Weights of a small transformer language model.
Size: width 320, 10 heads of 32.
Architecture: RMSNorm before each block, rotary positions, no biases in attention or MLP, untied embeddings.
Training: a variant of Muon for these matrices, 428M tokens, 3267 steps.
Each number is 50 + 10 x the weight over its row's rms, rounded and kept within 0 to 99. Layers, rows and columns count from 0. The size before them is the row's rms in percent of the matrix's.

# k: layer 8 attention key, 320x320, rms 0.104, rows 54-62, columns 160-239
# q: layer 8 attention query, 320x320, rms 0.104, rows 55-62, columns 160-239
k54 096:70 54 46 49 52 78 35 56 43 44 40 53 48 61 41 44 49 55 45 58 56 38 65 31 41 67 52 64 39 57 54 49 48 58 53 43 53 56 49 56 59 64 43 49 40 51 54 43 34 49 55 50 63 45 51 42 39 66 51 41 45 51 43 54 37 63 48 45 39 43 54 53 44 52 60 55 38 33 57 40
q55 092:67 57 34 48 64 51 44 57 41 50 59 67 32 59 34 69 62 58 57 61 47 34 35 47 57 38 57 66 54 45 48 49 37 53 41 54 54 43 40 59 62 53 50 49 59 31 50 55 37 49 45 47 44 45 57 25 56 40 61 42 45 37 63 54 51 53 39 48 42 44 45 53 41 49 62 54 45 59 55 50
k55 116:59 41 35 31 41 43 37 59 69 47 55 53 57 55 67 51 73 43 52 40 39 49 44 71 43 58 62 41 50 49 41 37 57 52 53 42 53 55 63 59 39 52 52 40 47 41 26 35 36 33 60 57 42 36 36 43 58 55 53 67 30 51 44 44 37 64 59 36 40 42 49 49 36 53 57 31 45 56 50 57
q56 123:40 42 75 49 52 47 52 58 50 58 58 52 54 65 44 48 57 53 36 50 44 57 49 54 54 35 65 59 41 35 50 43 40 70 44 40 59 47 44 36 45 43 41 42 42 49 48 47 56 49 48 39 35 56 39 50 52 35 57 38 45 55 57 56 33 66 40 56 56 48 63 58 48 58 44 78 40 66 36 50
k56 088:71 52 51 62 41 44 66 57 43 58 43 61 46 41 50 52 51 48 38 55 53 67 60 58 84 48 55 42 57 40 57 51 37 47 47 34 60 54 53 37 36 44 41 44 34 59 57 54 56 50 54 38 53 62 58 49 39 26 48 46 50 65 53 76 63 59 29 52 55 45 51 58 41 61 50 45 37 59 40 45
q57 103:69 67 44 40 42 47 53 59 53 60 31 44 44 56 55 50 50 45 57 59 38 45 42 50 42 48 58 39 49 37 56 28 36 45 50 37 26 42 35 49 55 49 63 44 56 58 56 42 30 44 57 59 48 63 50 41 43 44 51 52 47 60 57 48 35 62 32 41 38 51 33 46 36 42 59 56 51 59 51 38
k57 105:49 62 47 28 36 58 60 52 42 74 40 48 49 49 44 53 49 45 53 58 36 54 64 68 50 60 61 46 38 47 40 58 47 46 54 50 55 45 36 76 48 48 40 45 43 71 43 43 46 38 48 50 41 54 28 27 48 56 56 46 43 36 42 45 45 44 62 43 35 47 40 52 55 39 56 42 45 66 38 60
q58 100:46 66 32 64 42 70 49 58 61 58 59 62 51 52 59 52 53 64 48 54 54 56 33 53 53 49 61 55 55 67 40 75 58 65 55 42 53 48 49 71 55 47 40 46 48 34 52 42 41 64 51 57 40 31 57 52 41 46 53 50 44 38 44 51 49 37 65 43 63 48 28 17 58 60 40 56 50 41 60 63
k58 105:58 49 51 62 62 64 45 48 40 48 44 55 54 54 54 41 52 72 29 57 68 54 37 61 65 71 55 55 42 55 63 46 56 45 47 67 37 52 48 58 57 46 56 56 68 36 48 52 48 45 47 41 45 36 43 33 62 63 35 34 64 44 44 42 52 49 54 52 63 50 46 49 51 52 60 48 52 35 51 52
q59 098:40 54 76 43 48 40 56 64 38 53 54 19 65 60 50 31 58 55 56 38 45 62 66 54 39 53 58 42 38 58 31 49 38 39 60 44 52 42 45 41 47 63 70 72 60 52 48 48 34 55 58 58 55 64 33 55 56 53 28 52 24 58 33 53 57 66 41 58 42 53 50 54 46 54 49 45 46 38 53 48
k59 103:51 43 44 34 49 45 52 39 45 43 48 52 63 60 68 60 62 48 53 45 52 49 67 46 42 69 50 51 42 50 33 47 49 42 69 48 59 49 43 53 67 56 56 62 52 61 68 44 58 48 45 59 37 61 37 53 54 47 51 53 54 65 30 53 60 61 42 48 52 42 50 46 60 54 36 52 42 29 54 54
q60 100:69 41 35 49 56 44 37 56 57 51 32 37 50 30 44 81 39 35 58 51 56 75 52 44 50 56 40 30 49 49 44 36 47 30 59 63 43 59 43 58 49 57 44 59 50 50 52 39 53 30 57 55 49 65 43 69 57 52 65 57 60 46 32 48 49 47 41 53 35 46 52 56 36 26 37 50 46 49 38 45
k60 093:61 35 53 27 39 67 43 56 49 30 27 51 45 58 42 52 47 43 76 52 62 39 53 42 56 38 39 56 42 42 57 48 46 56 68 54 55 41 53 47 65 65 46 46 40 60 34 44 56 61 54 55 45 58 46 58 47 49 56 67 35 49 57 51 50 47 39 46 51 41 47 50 50 51 44 48 67 44 38 50
q61 102:60 61 52 71 44 51 57 38 53 46 45 52 48 46 64 57 28 47 44 59 31 41 55 55 41 70 42 52 48 36 44 49 49 47 42 50 47 46 43 52 61 49 47 52 43 38 60 52 52 52 65 32 46 45 62 50 53 48 52 45 40 52 46 44 45 50 38 59 53 54 57 36 36 40 33 55 50 53 33 48
k61 111:57 54 63 63 37 60 73 52 56 67 50 57 62 49 55 25 45 56 46 60 62 44 51 38 60 56 53 40 63 54 54 57 59 53 33 47 37 80 31 45 57 51 63 46 39 32 55 35 39 50 40 41 39 47 56 58 61 43 49 63 39 46 31 47 58 54 45 54 37 55 57 58 56 61 53 48 43 57 24 46
q62 095:52 57 53 68 56 45 42 60 43 50 44 47 42 45 54 47 34 32 47 45 51 32 43 47 45 33 46 21 56 55 30 59 47 42 48 60 40 51 52 43 64 57 53 51 53 64 48 62 37 47 58 49 53 41 51 55 47 61 32 60 45 52 61 61 57 49 64 62 51 66 65 53 58 58 46 39 48 42 59 55
k62 092:40 44 65 55 52 63 53 48 56 37 60 56 44 52 42 47 39 41 39 41 35 28 35 48 47 50 51 60 34 47 52 60 57 52 53 54 57 50 42 57 48 48 53 69 61 30 36 60 52 43 44 59 53 45 42 44 50 52 65 56 50 64 76 39 56 48 63 56 49 53 67 49 42 46 40 65 62 46 75 39